Part of a small language model's weights: 4 heads of 64.
Each number is 500 + 50 x the weight over its row's rms, rounded and kept within 0 to 999. Layers, rows and columns count from 0. Numbers have three digits each. The size before them is the row's rms in percent of the matrix's.

# layer 3 MLP up, 576x224, rms 0.0613, rows 35-76, columns 112-223
097:506563485459557603482443485396504476431396535502546463520441497543509523501557529526449331471520415530593549518554497464511576451477399472543447421444459513428452419461509521447508606539470488531486435507527515533503483568467448563464494546442487488504423503533467627483481621447515476486519440492476488563444436485451511517437512540515
099:531511459466509503481492487528473496488594506493458486428478526437467439553408489479511491591447492529481578473508476565484477433471606461375495424581532519464488438505519496538539562548489465484456538422421476445488467500477537569486443549452469438457536466440539403594515548502576457476394480430514539557479481504537503497481550566490
100:562521517579507469406568502537481542438542499497489450574439542572476571560509508529502519541538490481613456436516496442527503574614543419533583569477440460500556483511545448541571544413487445506402505510528538468485580458556461529523513502485467500484443416471532545478436495465433485535586593510483567403502493502511552539475472414574
104:494514581592526494503561463568451484445495493532494543459566432506420521522432434508460433448459531390436471469508501391563441487487463444459520431510417543480482528482442418584451364442433410531511534536422509481461481518396535439474572476481571534401466463446496479492465578454550429495498407451551559427467532543493524563522522527495
097:495625483526462570487493503499495490536428388510512525498583444422432481591512455591528544531515578557450538492532501484594460467500419499567519425494559569548421477556453415580524511546407523519449490491448597517472482500543413429406480508541519551445465464549511576541459436465420492541487581490484428546563545563525505537406513505418
100:449491567578460508551515438429582561429623553395473494472492547451545513384528566533415493426570467462542587516463499436573453524479442473598508472459530586509602510524397481489496532566531412581560554584533441511481482568397518458460451509487517499457517463550579496501503467519493522395498452458514521437525505511505461543555515540441
102:475530526508535526393468537570572447519525502542529522488483495520531584482498452454531614586449481606401631482428491508529479457352537511505490567529534462474507487510588555483572510555457493525468505570510486546557549468456354512534466492465455462520474503422480436486511521532582502412430478511584419525491429522533501577429490556524
100:456463506459516420528454511515416505482460481484518537538508438558508453552555489494531513552492551447399472538543445563559506474510468489391464476497438465456507439616530532528466467553477499567553520541485462491438449530554610523519640451505448498431474472597474541474473522480434472485461531505468491629473491519594560464443445574475
097:522492497553523427464453556476447571503396544467532463461480357441510517441471509480517399487472475523416525491495430491465513536471489408439438611513403475560456518464487428377501482488488470543430462522443498515400546466458551462478473452437524509501489498517570417434412506519591502434510477506461474489460486379478496534447523530481
099:512430484441533527504522443451344429448533440515410448443457523459528436520508556565453556537551488515525475486522579644433516477384536455509489527456465466432496503483509563475373564542487419480507511537524559545418468597470512464559536514552475504529502483493515530516501559546551591560493570541478489568513540568555479517445516518569
101:466584442480636553450456543563523432483464455452552497519431522461532516478543498539534499567496484523432519499435555536557507540529495537548471482512470510469440480423499518453468419491409540378423532540447357506494541557561514493525502513545534449427438512451507394497519437587595440450408548548544593478556572501593487577460458467437
101:484493607528465566537372506473449528513456514498481490416453563503451502490430517556458445469575489452474546457562529438554489469527485506452495483501446537429504454503472530505455577421519487473515542473502452499386524562506449519542548433533516481548521524520483496505609449531534568457464500435456504495518519477535494459409382494475
100:496443480479441429483547550585506499536486501466579362562435408472511558522540525540437494495508430451589463508466581470456503491536473417454410432546537550519536471578430508539376492472511483503531430442475483523515437497487568463522428588453429530509524521486514592525618427532440472438541495488497599445456512519535483503499451411463
097:457484421461523580526557520557566594503471580510512590524414418532491524552483571543504407549551564449434486564618445555425489509522562559495461545514513508439435497491553441515495494522599550489559605452557397485551536477557556484510555551467484529456509421500546548489514584529462521519512483529527541607533500432451580535513530527528
101:536515569463458613524497468407487524479544473489416591498480531465487548477480502421495492399499456532469483481427417424527533436392491501579448460548515478567546445533538577495521612571488537455516510520451405587473518553500449524550450451412468465528517497470557490434527500518471493536459501449564494452544546501493465517444502478479
098:414508461526453631521490524430438567461417475388584560562542512457491489499509519487584492598528480524507542531517473548540538470490459537469512527545420550529464403522533543529496447491503493480480504559512477531493414562576379472551532487546523529461556465504546469569422523409534553596513453553493548574555478467530521570544541499494
097:403491491528493492408483502508474469508534460501525538508415525447495556494522558478509446481450447410447509571558438489459427384461460538541476425515483528386478469583451498475498623509647471585491523513510455475559419478591481434507461490530551592422473569507447508529550423454492527523566396474505501467482495536497458445498494553575
094:528466460528447448535509472537617458418526475517448505562457566583491466635558430540453522436584625438453451485496482577489514507444418544446503436491482488491590483464456531549525462468432525625481501524485568498484578580474432456514528484463516501504580400602463427434461496466437518540497493506497498429489516547497596536506512518531
102:515521536451460632548540533460509508446418507428544460385465485527389438437468439529477481440444524494432566499411442573529496463487517449529485476517515486553512481485458449527497611400453571540493545528441515516476541539419563512385520521481447507510493484573492619465599538523484509444574553554498444603511491530496551495556426451460
095:471579484460420474482470556474514472564470503565518566535437490504536471501538526427507468545578551536482502538532513530472407460556444535467512495539487560502400574561437512383618541523452503562601469502497557492605470558495538576507578442565431490438514480532592543531424400451455510449535555542429484540446545422514552519499454466580
099:469493500584445478538516511434487583525509503465550537500497546480392545479482465455544582482479468522496451458447460381441533546458593521608529464462514509493482513484556598452564587431547518466429470568461419640474516487568493554359451397502470448506591415531518505497461563548500507504477540414498618501469516535464422489510423468481
108:445488574459523471496445549511578503465513493378533521489436553530499448465561529493498532515509427475488594435440438522420530424556515543456511468532520538489438529500470471556553473491465526464583491475563452451531481551449556554556432393473509389453549517516495483446413501472493474449460438597506507555481566463469475517502477625573
101:450485543562593519476437494468487460569539452473390569448377566548528533536519523543595557483405431429534505405464496413443543528540442549567473515506479482466548481503553451501394456427543527450498434431420522485421556483476468462461576551503543459448536471584467522497522486459441517552593434484525522423468520468546543592483524566514
104:456450473577515531548595483594536391534481433479552560562506535440531473513451511474559546459494502540560479387482505498555452617437452470394505468435442541642538461505523521465467519538427572434457532520481557490533447507479480426447572350480523499440572458478450524514541550513475448414492480488577490405495509476427490562554414546437
099:426528500520485553565558579539498500549463502537451526528544521442545449494453440522500581507456589539390537621463527578505413539535414499459470517561442506500429426549464523575511525576485548476405500516421475510385622477525604517496477462522546507507518477532477478503493546470531515466501455497587495546467454512490527527557572448442
098:515514525425538572468592459473433484492553513484443458608556374543525414508521527487509557596563469425421504549451563577434477470576447465476514510530477455527468541518509532496404471481533506427480574475436485465591531509568486482499546506550590575520518532445456519468436479556479583548534454470465542436504556494447528496466487468489
101:467416562444489440491572437389443499444486519517440407524483561448528519537440552488486525503518566462458510543500568548541467567542547552526495470464558580476520514482525609474523605404512494514517466483527437441517551541518552537586415543494515463515526508469432472521467421420549477502602487503519474497486420469446489429536434479543
097:555472482407464539454407457490473525490518512496459526505456524484471488503617580438566508390529478509425504470360562480480499591428439508454480527570537522550521589465512548436507463545514550530502443480423535583476514593408463485435459512490620532560463556400545520488531591499493507523509507565515520423539530488556533518439493535493
102:591544508498557543586469566517452442599562420398447469465540505521494486420553528503425550497483550616501470568571482471354443480585521574468551493538554526625511559454594562449486500525429508492531429484488438523507462602470442507524510366534520489441545440414595533447453483464459549563488416565467494470523518537495446559486511499476
098:477543484492522529481493475470461512505470464481494504568554477448572457426526466589501588504446423447484493493501427521569480451536468488506417475543441391552599521384513555412493559563534440498572448435451514461533497542510460565449449467566517459408434518476511455473491523501538618499520425453520494516430455539400551382435571504402
101:489443500515490460502485567456460538589497497499593468535551478498489464526462452524622590469397481539438525536419494494466539549492549593483468514484482464541479510537514455445570508485502544441555435462465456495486490459504489471513570491493594486482461539584609431581565597530563444506520480390427568568512527608499474522437506437402
099:471477595524424538486489400461547461533536498491461512540618517430501491575444482497413484408562419440612486563548466509476577552504434428506456456432486460468601486546517453464435432605485495513475631552484536584448505518410443463512480442549539446477556629536467471531404519502473542516446436418521564550406496500449549515511513566578
098:428435486555482500443502540483549556557517456487499534484461473448561523581473492403514559452403471464428557471451470465535417445471573531585459553470457487472491532502468495516475586540468527529496431417534619540543478519441343518583468477592412521472565541477552444504520425524581530533455441467457444563538590554528511496547464509495
102:401504514507419479529494547512593479540459560517619502482409456518519426462608425566619440444518464545569506465420580486543451476512482583379488535549625489425475511520438487516523432531446534463484536441415543544480590519479436458491438551506493551549497464588527469548546526505626469507485422502500510546443507468518498427496476520498
101:595511504437476573559480562483554485470506455492524535511521438455555472456562554474566447539538438522530449619515434561452552597453525445469483483522545425558561434569544439391501545417441498505577470549454517489482504515542453501528537448438599456476468598467433440496490485557514529542539443444485541481568514538558448455490432434384
102:479513511416475528490526572513408580503548471486510516491537545558460479581492551455495578479563513533474444471447478471495512525598598586597471471476427517558493503587407494539382534482549452471474450486474574550574561504521491509471585502558443444594450474546473549487511479453494500461509516518455527437559501554627489529519455507470
099:547476502453501424552495508448478511477448490452462558511570545486486561436430501464494502484493524451549503496482475541512536476502581558429610466535440475541519556452540483509563512440530559527559558624542456447542539530536508502428464416504498417593548515461464488463453401548486553470458558567499509365495472485575543515507553415544
108:472390475510523483465537390523503500430532560445470502444489474487519429433504509469526554472501555542434445511537424545551463459445443457413615443514574528498562562563549445520498464547506500474555566458502441554574551430538471567474504547408516458508477459396472549490462518499535508480449403442462566423494488512453523530601589483462
099:604457489504494499572563425565571408472462502531577445428510433523522473575545543435435543441604559541587542543549539513454572630469572533524466563565564502446499509516498491544508522449504519480408454531479490597562465451501530452506544463498550544469500418494508545449526562452514566599530549457549462493561484500525479496449476450426
097:469577530490565532479496537558491489505418411424530465605553474404539533469525441570473527536488520463533474458532458427586544460507536505541421490477490456459415522411520495471564565530488543518546470548445508466510483474546560441587486548481536526466438459437469422405507449536534496486523484454493492583453536574496536589443522436556
091:512520490549593534546498468540551494537409499590508497559586496435492473560569469590463453526452510421487475444382594552559405528518443514554530480411476448485566414573578499542480511451577618545475468518445520499509450493489545491500561544504603490492471497614580518517520473545524453440488523433512531566581614568427503431484525514487
098:532543521466551471591521508515521434511525529425535448514441451498529453546422547417399466524597587510499551435465495587472515615383459428556446540516518564458552434553534538558370569396465493477517521479450426523504452555506442503613479476389511483430498523518453585523546454501468549499496505523435537503458471551518556572395419488578
# layer 3 MLP down (transposed), 576x224, rms 0.0612, rows 35-76, columns 112-223
099:551479569431436582435552497583485427585547534557469571501458437525562504536485498501525536614564560565451452618421483428488462555563526521415500524542537454573462567576493489542496434445477604559399469513454497494512512535540523529489504548454526557492536562482501402598462538448552440500556499398456553463470481581543407528552477510523
097:442523555485426484523514498526576481414433530576465522490533610526439573547560512589535491498499515494468422575537380548344470500508530432556522473620482522517520502513563461562547521481474486464447558546504540495500621491549536560460555485449434529499548519480461545476566522452498527561473543526405582486488487537555570554580497512552
101:539516467494515517414474566497466516493521537551540430535360521429553513430481489631514493471434510561453452482561447452550498521429478510446464475503485532529565503519491513413494457446515538533453487468479423411558485574490521463496511469428460474475465488482423570451487447597487484394436445566535524591445531551483544524439513434495
105:519477543592450528475526581510438528508580597519466564538541525513474495465468528499432402496384509448513428550548548540497539467425524482470486433611487434402480467499470498502497476393546484445471488547514525538539562515448419553440453452543536551449568550511453394543503548461471484533479440496515502497482531671502521520528468499464
099:488512521535438467514441574543474485509464478542497446489496450525520550472538429715573526536532453518531576420529516470542569560485480518459495524611439574449506601478439471460495497553506510495471486500493481505446464568431550610477492508518506431501332511486487476457523520534572537494470467500473570588440408474531554598510453475479
099:536479455466463487466583483500410547592513455483429441431414437528587461447436433443518522555400476470493432535482468537526516611391534467531519528421512444502475505505450405595455418464469572433456462448552487538640414512507575521495431525570572498484458487483505490442536473457514495548483492450453505518529543456569496502479393540497
099:473565621528550390465394504482528467460476482621445593461512421475502478424505532499449543461460489523432446536550452389485463493432435537452376527570565503475494474427521522473459515464502524581552548558441487549495524468466471534461461482469523501537547482462485488526468465619612484457500436425504551467503519483421431512492482424523
097:571447513488524455474512406482480527470491540510511530496562539469468456570513523641416620486557501451537508460509579526494565481496467466396534471380526503436465444511383578500618536487468434573544544476564538559549538488600504481523466540491428518482519416438536536446510473586536512539559552552480450455448488523576530489482503524487
099:469491404542461427436491437386563466470543505472519459432490499414447521549411492484521444475511470547379488483481479551458507519563616478492565485394480583545470432498498464558543502613544548454461450408507544487404492484495488529477458501513466542478563500482472570517403489498539525409458468545514487539512493481455547550449419517480
100:504451481468436553479465542543480439523494465468541530458600589467552397426513519451480463476554525514563497488476453499531553430532431528574429488581487547439479441466546455539435534472553444581587579452431490492438542523529541622514481554632482461557531495480521555363521612409539397454470503592521499403467530529518587567554573555460
103:566453444444487484502421511501384526458506518470619577490529508441547501503503550397443579413476569546415445555470499513413525499580452486583425573401531494542497476454533402507403446402481507555498547452527408440504532419587466444471402472557457568422479508496421397567455485539483505556563483547552575446480468490520462528516483457518
101:457408490512503488452554519371487609485522515449405615451496447498554463502594482437451371485537544439521444454586441465363435505546530527497498490465531570498452443516493498489484455477490462489498528534542450506493447436518480552476588579439501488567539427477498540528538511485501504518475455441414467421497516500442569546576519470515
100:501582523517522517484520586560491493507508557509436616549434520504516450421510515464479569541494541463526613475566526519480522482578482501483534464498524446512531487572472442512460441561461502437588520496394404461483534505591513573467503503638405589420530488487476551513581529531547507520517452560503512448392473562504531457639518506535
099:497564571575464526486560574462453476472484585538415464499522483479509518527441454472579450528513468537482470568497491495512457531565536456576419476612521504444559489426475488514496448496457526475448485442484519442582464412482601468527437493464543473397435533429420474480379435425470522518440504462572479455449447472501514566443414486458
101:524532459396527465491464509524453508516499545514536532487562432450495498479551520532463471446528490555443556401633501479486389525590482624401540372507548428430513594459532507440409472483519492462486470501456512514508499456512565559504527469523510505568593475422487511564530546563465399533580390465509457527525509399471546535485448516528
097:463555487605454464490515442494467542582386457563548522486512441489593553528471546483439542558485505472519475530557516463522499490500478529579469432525547516449536424574515460602538494377438513579556476455483459536542486444596522384525458491558551578541593596476509505546523463488505511504550416550472451390566503516404569431459509477452
101:472464387413495479515504555461467456571490534475511509496518445527423541488510453518481536518539540536484527564496461537473574530522460463564520514473544483497463505476490483551576502448457476510523486507440549517444463567413557554613482496436508483414618531512646581574534395528551415601507494500471441560439480443580579505448547527469
096:456542506502570498477571517479520450585539439460480552454408475537550508500515576517556479526545528540509530493550541450590521456390464586490463563441466521412520492573528528456486479403497404515571482437484528544461523465485421584534501472544458533387506624455459463503435559466520473654475522534450502513513444405486391552569499522579
099:454506534466603571480490615530578442516510470462526547439482415455536460487454504528478560402577546530456438485542462505483486437450545555479449442684442553500523588504553500492463446405551551473426545474458434440453428525477479568542460470506468489548425540474442505538522491571539532505579556553504528462473530447525565478448549459534
092:440517526480448536405497560509472525469598625551497538476426538468567512434573554548558511541523576407422536469536470582469501527509486505517454451609547562418458448413486455532479524485515491511499476497523573426607511526461461546403510390418431474488444568405508551530612573440527573482537436461434520531501438530534555515571505548451
097:434497574411467538472543532496515588496504570506534408528475490487515552440462476502444452543554594484544507524423558526492503611474545500521541476446480561443556449426449498526431409386537407500436535436556492456521476582461563499538517476484444524466526580463508480478425453541438591425480538474483384502471585507444496495429554481518
106:504448533516454459483504479449574519433519525457528514424386439543458615511509472467466476501546447563482554466492510485542486437467486534514481444367457460462504448509484530500466441471511517534509514507374431427486529442492500490469436398571584453469461481419515476430507489454417482515533516543434500583519396425494447480455486466536
100:551505487484543577405585381562511511405499404590569532440489501521552558515441473415506476587589457564617573530511595465530510633520513467554437495383515413470495523559489572421458442536476525405486491511537466512477445456491495527519406433482552527526486517452457548517547540552489553452422516459621493625437485460589480508491441408510
103:496379444444536565522558484447497519434519396446456492441436518563565558545575478367537543533541504449492554450533489517573512528451594538510465572371450489461443575622485482555523564588520435449527475478457480575571541449363496595512500453504448505446422531538503480485485547552410554528468535448441521619497458556495540558603497433542
100:515524482534437505525537493499497587421537499508553510480521521509503480544431514492504534483510582526528450568558442465388442462479510416470445553510479501428541392387482412492483393569546497501421476613499437486499479525474486539543526470564508451549539557483608489543459482361471483394531465579559473460461608490450610512486580581530
100:515537448491483594474416504552498543476520512541576543403439483504459553503454464587451475491479459590442588538484548565542436428497497380578529518627537509521530413467421511525501476514543557534446451434544588572494481529485555439510417417511505440487447492564501395465450493450468499502557446572523511566466428528429560557430461495447
104:556466489473459448545530492537473550524500540472487538439527453584488495470535414546461520446499475587561483582459519423409562546470424636505491511262560590538599538538454493471530559472525550506419541599475433429500465507508539411506533431559490578530566469576498419521543484488616424541570538534463432587514504391424546548538545539560
099:379515529513552472469533603533550531575588426423598535521424566457508413496508447513474532497526404607540444578543466426536547465475506478489581456489562477498472477467539483485463534487509510468456451553543545489440546587609497492517503489464491532516465467530425455509466477511588569409508439424578440475492420595469546473500479423482
101:523552569507477578502473527549520473544579549541465528456440517491496521415443508514488579545431410538500555545454508518397384524521560421546528452462497516484569555506463548488589467563365611480503534507490504446501480541562506400490404434401483419491564484464463505508545415509442516540502572545491518483555513531433523587545393506540
096:491464417519466516469445448421513547503550503514573523571584531465475497548511569417525525407474487487483471461486454472578512441452567514590434532409575494420592502474505445529490496473445561493534479461460424449512495553524430428514465578611485528400470488425526556515471421553515509448515531519480479505548585521419493516496542520543
102:451501582471445441433452441450455537475450468492502587536556427455532445451412496482466507592544527440519536525469534443453546483490469537593500478492441548608523446480513566581531426479523409536572446457422530539497530520557467430513541523504600541491555552519486488577479448496490457356513472549533485610528553534469441428525559567546
101:532483512502599480506551545594543527436452457558500479436485481609515567490408484607506519537484550443464430589517584496508522532533542532466445457405436612421427431512455508472392484559503445497478474598474453512454502482509549577439495461586519507521427504518514497588465501476460506404518493494419550481403462546443474436451472478387
098:497543559539469566546404580448599528439472621499565549483575486622515521553500466396391517502577532523450463539505548509505428507422423455457445497448523480476537509471513528511479511469590596445549546560513472481473614435516611449483598513422539527507551490463392474458532515464481505530539549567595521506516580616476507483471468544528
102:470483469435444567511587522497484407494550429529435527507475472498509417488518454476546453484433452492450540494529465451516437486473459385476395582486500448530483546434487437480399555451504485583529497452602530516474418442480483527587499527504494577505340554570530575487414529528441415547479507486467473505477408510503488421456439493591
100:494456561463429521420520455512537430393461502494533517506517556448483561472560469549475482498531486509475485489559512504451463592535453496423474488625582502554503441447459538523397461451541479636505509527469518478518371424472473443543542515452449490380514470527448521493620538592467524508564496556451572507457497515435445522491536412460
103:479554473529494525475555441553520543509490484436608453532466489442507464488452517516473474476426503462495508464567488520522552571538551549521549505492480612533517470563462463508401565496417518442523401538597594512476480496606407501434564479525495459603434437456468532471466445495482480501474447513414450549548569560572498578467506609402
100:577479483483506488430535581469519476576458497481543494415562578441497423456486558476476533533603504517515471478550448535561499519362476553399498587487551438400494487465488505442548455518493517523537544518537600482594573490484526482431501464472501531545521531514563543547494393524504529570610567466484501504438545502536502457523545545592
108:426508442538519544474536590550486547526518566422469528544520488495483506495499519459493492456566513453520557457531441451549561430500468529472516433569461482543571515532470525505447675480550484541489529504455557483394542438458536525533495526538413444527582511506548511495588488514588515501519450443507450495422540474535431378561479496514
104:545561540480601528488442506466506452511546464530490376556470452548514548390442514483455471474427565528470501557463451597451495453476535468470472524571489506518527429484518492463449445493538468435525532466484483510477517497594479550487466515543497463549494570521564399421475507490511578489510481504457484515507616491392374562496567585509
097:517491527495517476402497423391465511452536547443556537440496503484598549455460491523394434530551393496473488538480426548431500515471515429478403439505532538529467539484569485520518539578548544519492577493529522512478542477449478538458436463623561500499526480529534486540530498568542465480430452467551520514471481385440442444584520581396
095:456398585526495471561550511527512566508528558436497428490533447367531491546423538535539564478517487522507528419495431491488535515490507525428516505449447440509456510551546525589567437480508546594556405472384471536479497448364576511485456488436549407535447598508538529539512426416518503527482519543420489440476536472493476472481532390516
097:439571552585476455550586485512410529533495506435371462517526528513493535516571583423437485550427508336432614403549542464443496571433586474516523577517365402479526468500487510551484548484524458464570477474363457551450474528553585545490512497552482629544468537471514571558562488493441495580542520527398592535481506534522583457450451528518
# layer 3 MLP gate, 576x224, rms 0.0613, rows 36-76, columns 112-223
100:482493508435535609593472486428601644441508477530533393387460490478503492523516507528501473523525505529488412505368500471498543430501551535530605549459436562514502512560512515575541588532461418541446453502441581467487517470494539511447529470480454520584508535397589463438576524579521495484469434454500488518478434484509460480419441511484
098:456449468497475561540448554545525614504520484498547560541525396485469517478487437447478451554479472480465571496548517444502412415501551500457619542449533574498417467559480480545482508558550481499453459544475522481480461523483483454510492466505442488490492463572509489602486462569436465388467425515481524511495454512441492417449520468506
107:430436513541492513423561468536551555514508445464501625525439461556482600470462408491511490511487411382533444460486450522512527439476538468480527482419511552552487460472511518544486505438394500476581571508380469566434491558445478499503594598504569532543465490511619498511503443515546454515555545496570443489540458515530519493614523499529
094:453519497455452561434571417491534422510460455513520415418476485355523542586406519564479529557457472503522429509580481472462589467485564467547467512482480594540507528470592460457466520481534476426476450531402448527503500443424536534480486503546514434446427512489557478509471443447518530426518489484420511438568451517534526406402402398463
099:523519533420489499509479484434524483617517528452458533498506550598521448491506462434493478485548453580440518547517500454564475557571478445502542410434486509640590495467465437575596452376523543556471572480590469500487525448570417487436500574476413455505476509527529418500488458408480561508473505512539568561440592488520495552474534424499
102:492498581493473559451463499506566435495483542421501432597529447475408485537553486551489584435543475459493413439500537555501509452491521448503534442498492534537534493532492533600586435481443517561570566573430522524533508441452558520441516459456417470516532436582535567504494532450490566397535505500534458481566562455444533458440531517532
092:513441571448531521533466495527475444468487494504512417505467592566568528562530473568437468527461472491509493530415427506450493541427488453572549533522489483600557521488607479561457544490557478479566502523511576539442469472428448463513446537569518413429553570379466400486522465481544528470436556464494534389470474478435479466558456581545
099:478489466545555558512533487530485462649513463444431531543493521476499471547485480589474592482547598478543536514501521524472441451445510476531603453393480455477413498534532516566612575505464584522514518450598368545460448415515471513507512490473572478504501545507547530430467487527373555410564520498585551534525502481464549438437457506598
100:573559459530531452474410394568537591554501585514537519501484499436492562520501533509484551562521475441526458462605421615515470481485524446495522460524488499490500488609477469569519391493543527382579527535466496456432505521536525438514500495460502483534552489490406452495513437446489547427506474464468499441471477425480616570514475485584
099:593531420455504470479589428475478352535486529530488466447467494518497563572518462536497560534453464501525534514472444546523444508487487493491511422409494428506562530524519599547537498501527495411426474506544511548588642536544432518373458488507531493495507506506508513443489464446497536615470535467532509439479537478435601387500572463504
102:602476543467472440445546501452479495396488580476507570487547488542537541524536515499467437543489540424504390454443497452521541460553454454541541486450469455400534438585520544560454511435634467588592443426562545544520543529380526510459402435460521481491487459507476582468558502556567497475410567532472524416477567501511548548423481487501
102:598506443488450517596529478546526485553486508453555455516524436508457520514497554595506567454403504479508486490487600475450608490530573404486478445490494544571434426503555516505503597455513568488567496484561565476493463423466552444543479511509553562524477453494540480463568505545476490417517467478601561490560436433544565558468536464511
100:553507473491533477544479514499523458542465496501505499477458509494437437465522516517479440430560547467528422530494514502482422510498501431468410518484482533570423551521473640464515483595519447554589513549488499505426499538385558450510516446574470498449506440520488582513417527432400474537510432569519546458561563484522469491413482569473
098:567550452512539551472420487543482501430430523532554528464551527512435576418556522524536504534510385555528564523455486380541511592516525515585479564489485452467499538544429534479460504505558456499464498480498551521468437491469558455570475571461454553579531575461443397506522523501531569529552577468494453433460628537558525480432436487522
097:484540475492537567480485462516493503462560459547383478424588487498521440495548461490485567469502515499413530477508478602560478504541550489488517500477503455512542490483466561517535436557480554446533562495469535574548531566471497558539420568504465543403541549506408505508507404458530487492510482498563448487590470445477482519524525558522
100:507509533485427488562540459532454490401501487527540482582483481458575447460485431453445469487516515546539547385508464509558486575534549537537601473508470494548557506554516482562548501463422549400521511507417525486514529499497462479496485553483499446508534425504541517545436515561619532360489574440421506401491502422490622527495510435573
097:472453569417502564499515437437450481478539533567511524539572452562433579551498590452473584454558507485528470493418526435560442578568494433586507543453526460554417515508561474502576500502554463528539548511565481478495624537448452485556482421474582495506601460374451552455489474565413551527533492499482518615475597482459550539362563558478
100:483463531446490455543466531550509512456453577516526462454469473484392447527452357504548533481513478472516588423397548500506557484566597380464480459506524513507484499533579387485507398421558528462439568521471567505445395511465465493508575533467516567439473474532558546526423487484487504445546506549529467548464589469457636528547458466440
098:475455506498425581457583396492422420485558482529557513545429462539531544516490505461592502581603580531476462515538464546558504488410556576473606509499462510475440488561613547454478476466511486460530526520475546528451482485514464529562527585425554446426447491462462459614481495525454451511470530491501463453501532451485547561490406480518
100:492482447530463479505568516468572504482462493550473504442538399462486455424498466479442447491478463458513553481519472466566443534482445416489460463494498586478477527581477542513521514490495403501401494425568554582470489429550520499547517489501443471659569482573515507493461502589555562601453616382484522482581590506461489553461459441556
102:558482492521531512500488476555544504526489523611538512458574444508449560544441463478505465558478525485478452523489522518554510492498534413491538480466534470556635507550481436501503577537562450549467401476517484588537558503566490433495438508517453541467528556472550450470526457503505565485575518408474512563504519547458535477423535479486
100:540523505530580480535494536435549531521388485534533491426501530512457600503530530497518549524386499510569525483509426447487434504524507486534606400482629452508493515598467613495602472512473466508494487492441457523495520549499533518540469558585451570447468431561515636535504405530395448478486592482594488582422564545429574499514453526436
110:509486477459541529418530446462536515538463489547548524395650482515511473476538518485553495524478461516590547523548522531594502463475565525505413539418379453591566457514484592444581437512528513486572540462468428478515469461524545487582515511570504371465409509559585556430420509442453558488447597487536537452552457524522529535510563518535
101:537447436473570483441487466491557640589494431526455517519506432439464548626414545481597481498464559395500500512533564492462390501505554539542502575440482525499478452494548536543523520454465501584453510491516465554533510461500494486546599548505536528444359440568572471506465506526508542453611501423543482475483439543509529430564592502494
096:463546485465517397515549546518488464580503541499510507525555502539401472470464504476496606518443485520509543592463489505538500537600510484528485558455408465437569503521457523464395600459425465439491531431507475589619568479408428474579494552490511521519469535444438542457413521588436527506530438517458526512484464461462540469435467477476
102:446552539538569445425432483537509599455413459489417519512522479534433598496544422503473503484539529532576565551482608603570496503531574489557421513478534523454440540544511518498496408476477446473548495568436551562511454491494486522527563568510484530512440519442521542531475554411490404549439554606452503494541456446546398558503538453508
096:604535522459416468415496504546497487437462450539388441451510557435465498528487532517567618479520435479414495468498554507521483431566540502484491427486451578482485466471490450492432453505488519499627433560539461481587406461421577509495518470558567569521529521524569434453600466496419397455595410520543539394538502430499468528497463579574
106:576478438498536529599589402431470612433400408522515519491577413540456438518584486539517598572521477527431440375473526460491447540582483454492415539456433553543457550551517587531556529465562452636551474444548505511499541414441499449506430593487515448466518529497441526555453465541406489512472476519454527517490501496417450567524481538503
102:543586452508545463535545465478502510505552512606439499595580529506531502526467440506501541460590478504512502544473473495528495539389448497521539515506540624470469374607486557575513511419491536438508546530483404507502546510456436368608534593518542598451558513538598454474463444485527516538583523543508495422458556375495493537550571528583
098:542512389521544575529501494572476567496489508513472470515557466555522557593404524575423460423585526542510429478503466491639513453510499470592537512506564498629561495556470450626503485429558546581543620510457450484452521524517491602441504506448536529606459543592509509427530388441513514478432513481483455502512472516524521352372430452452
098:497462464494538515507539563499502481516483433558489471469430462439444429459479448488521479507510424505486539450507524469567519520515447507560553476518423480491519525561522516425423593530467493537560581385365502584469490514481573511431468556515617565579517584525547447485506477547592466491557533558472537467436500439513572543434508500499
101:433472408505509478514553472571495614478539516491524495462577513481390572568479399488490512504495574571560529580565521560484601470503543404528508573494445570559456428493495485590508502488536451516588439503476498507430381537534565487482534566533576484435522421620495482547440461524427573459478438409469477511548483500526473403492509623457
103:453539490462480507595558472430453580490462422523581487472456467452549568446451530460586432471517553557539508499447509612572457461532496577503470516452479507456458523586495563510522470448532479487520498471473512568486478539523491446517475561512501481463438462495617513514514474432497520417462434434485553446573610392459539493491564442478
103:450454475487571545446549457476491468531548500447547534485456475444497556497531483470468508525501516481538513414438455549502528598454519517515521566434453425542507398518481594448471517441434557551656483521527511509515493521467465427481417517461476414610503534424440474495366496498510582539530561571376497520493521466473527526438605491553
105:469480460536544581465401478506587475555435566520577519415498465568500526461500451440496569496543549529555377523460466421491450524545447513524510450491492522556555471436447486530570531494537498477591552502401482436481474462505451486538494514540573497530521470509474472495463428480517624559490565458502519458459467516552514500482574379545
102:481575506557458496459466497526475523494533413544455530539508524481549469543444524493546568531460546531518483596492502520471518556429471483481520495433416462481527497512578458544489441506451594468472577441495523532524482437525426482435458505579541552558476491492543467595443487484502465538550605514511531535465624453545476571498585612416
100:518475482556500543479526417491529438467582540459546604425541547502497458468498412506452574482476404484500438496496482429448512499493542553419463484419515498560377505439511482459564459492546582619488475505550419511552557533470483462506405515438517521507455565467501528483489432552538506415540467508507522495564480503580491508481570483534
099:542538499511560521590566471502476507471448542507534454499533478390547458500540498474491541527476501560543506510539527467526538524545469442502518531454435494514468560491471484554453423533492485411492527493524617497520618518488449405539461499580524488542442423474386530455500435538532531434469494469494484512515526462500592461527585528438
101:556493485520533426471466463413464418613502497540516546481536395557522516491495675578577554461496526496472530507488386545496558558540434490554441485461490462537552496471556502531538502480509597502637518497560500507596545456499581395520538521541555571601476545524531497538424493544449528585548493485598450518571481516456514407468439569533
091:471530456441450489423490400470607568511492536464504520460509521560469528453459572411555589482613505515511491524527522491421579491476577426498513530510494571549409559529561527504500443471443462441575467427497448565469552488465452456502490509551500460555552571419530578475514479453534531461490596549497588424577453382549478509499532445481
096:488560458461482503507526459579432482505559398443396572487536463471553505476547471527581507462520527491531546461521402455536436504495569513454574489450450427583521505542543462549538369504471537398535420535408477492466515490500535506546507605491496507443545561563552524554527455476418491519516526504532578515497492563557518517564510575430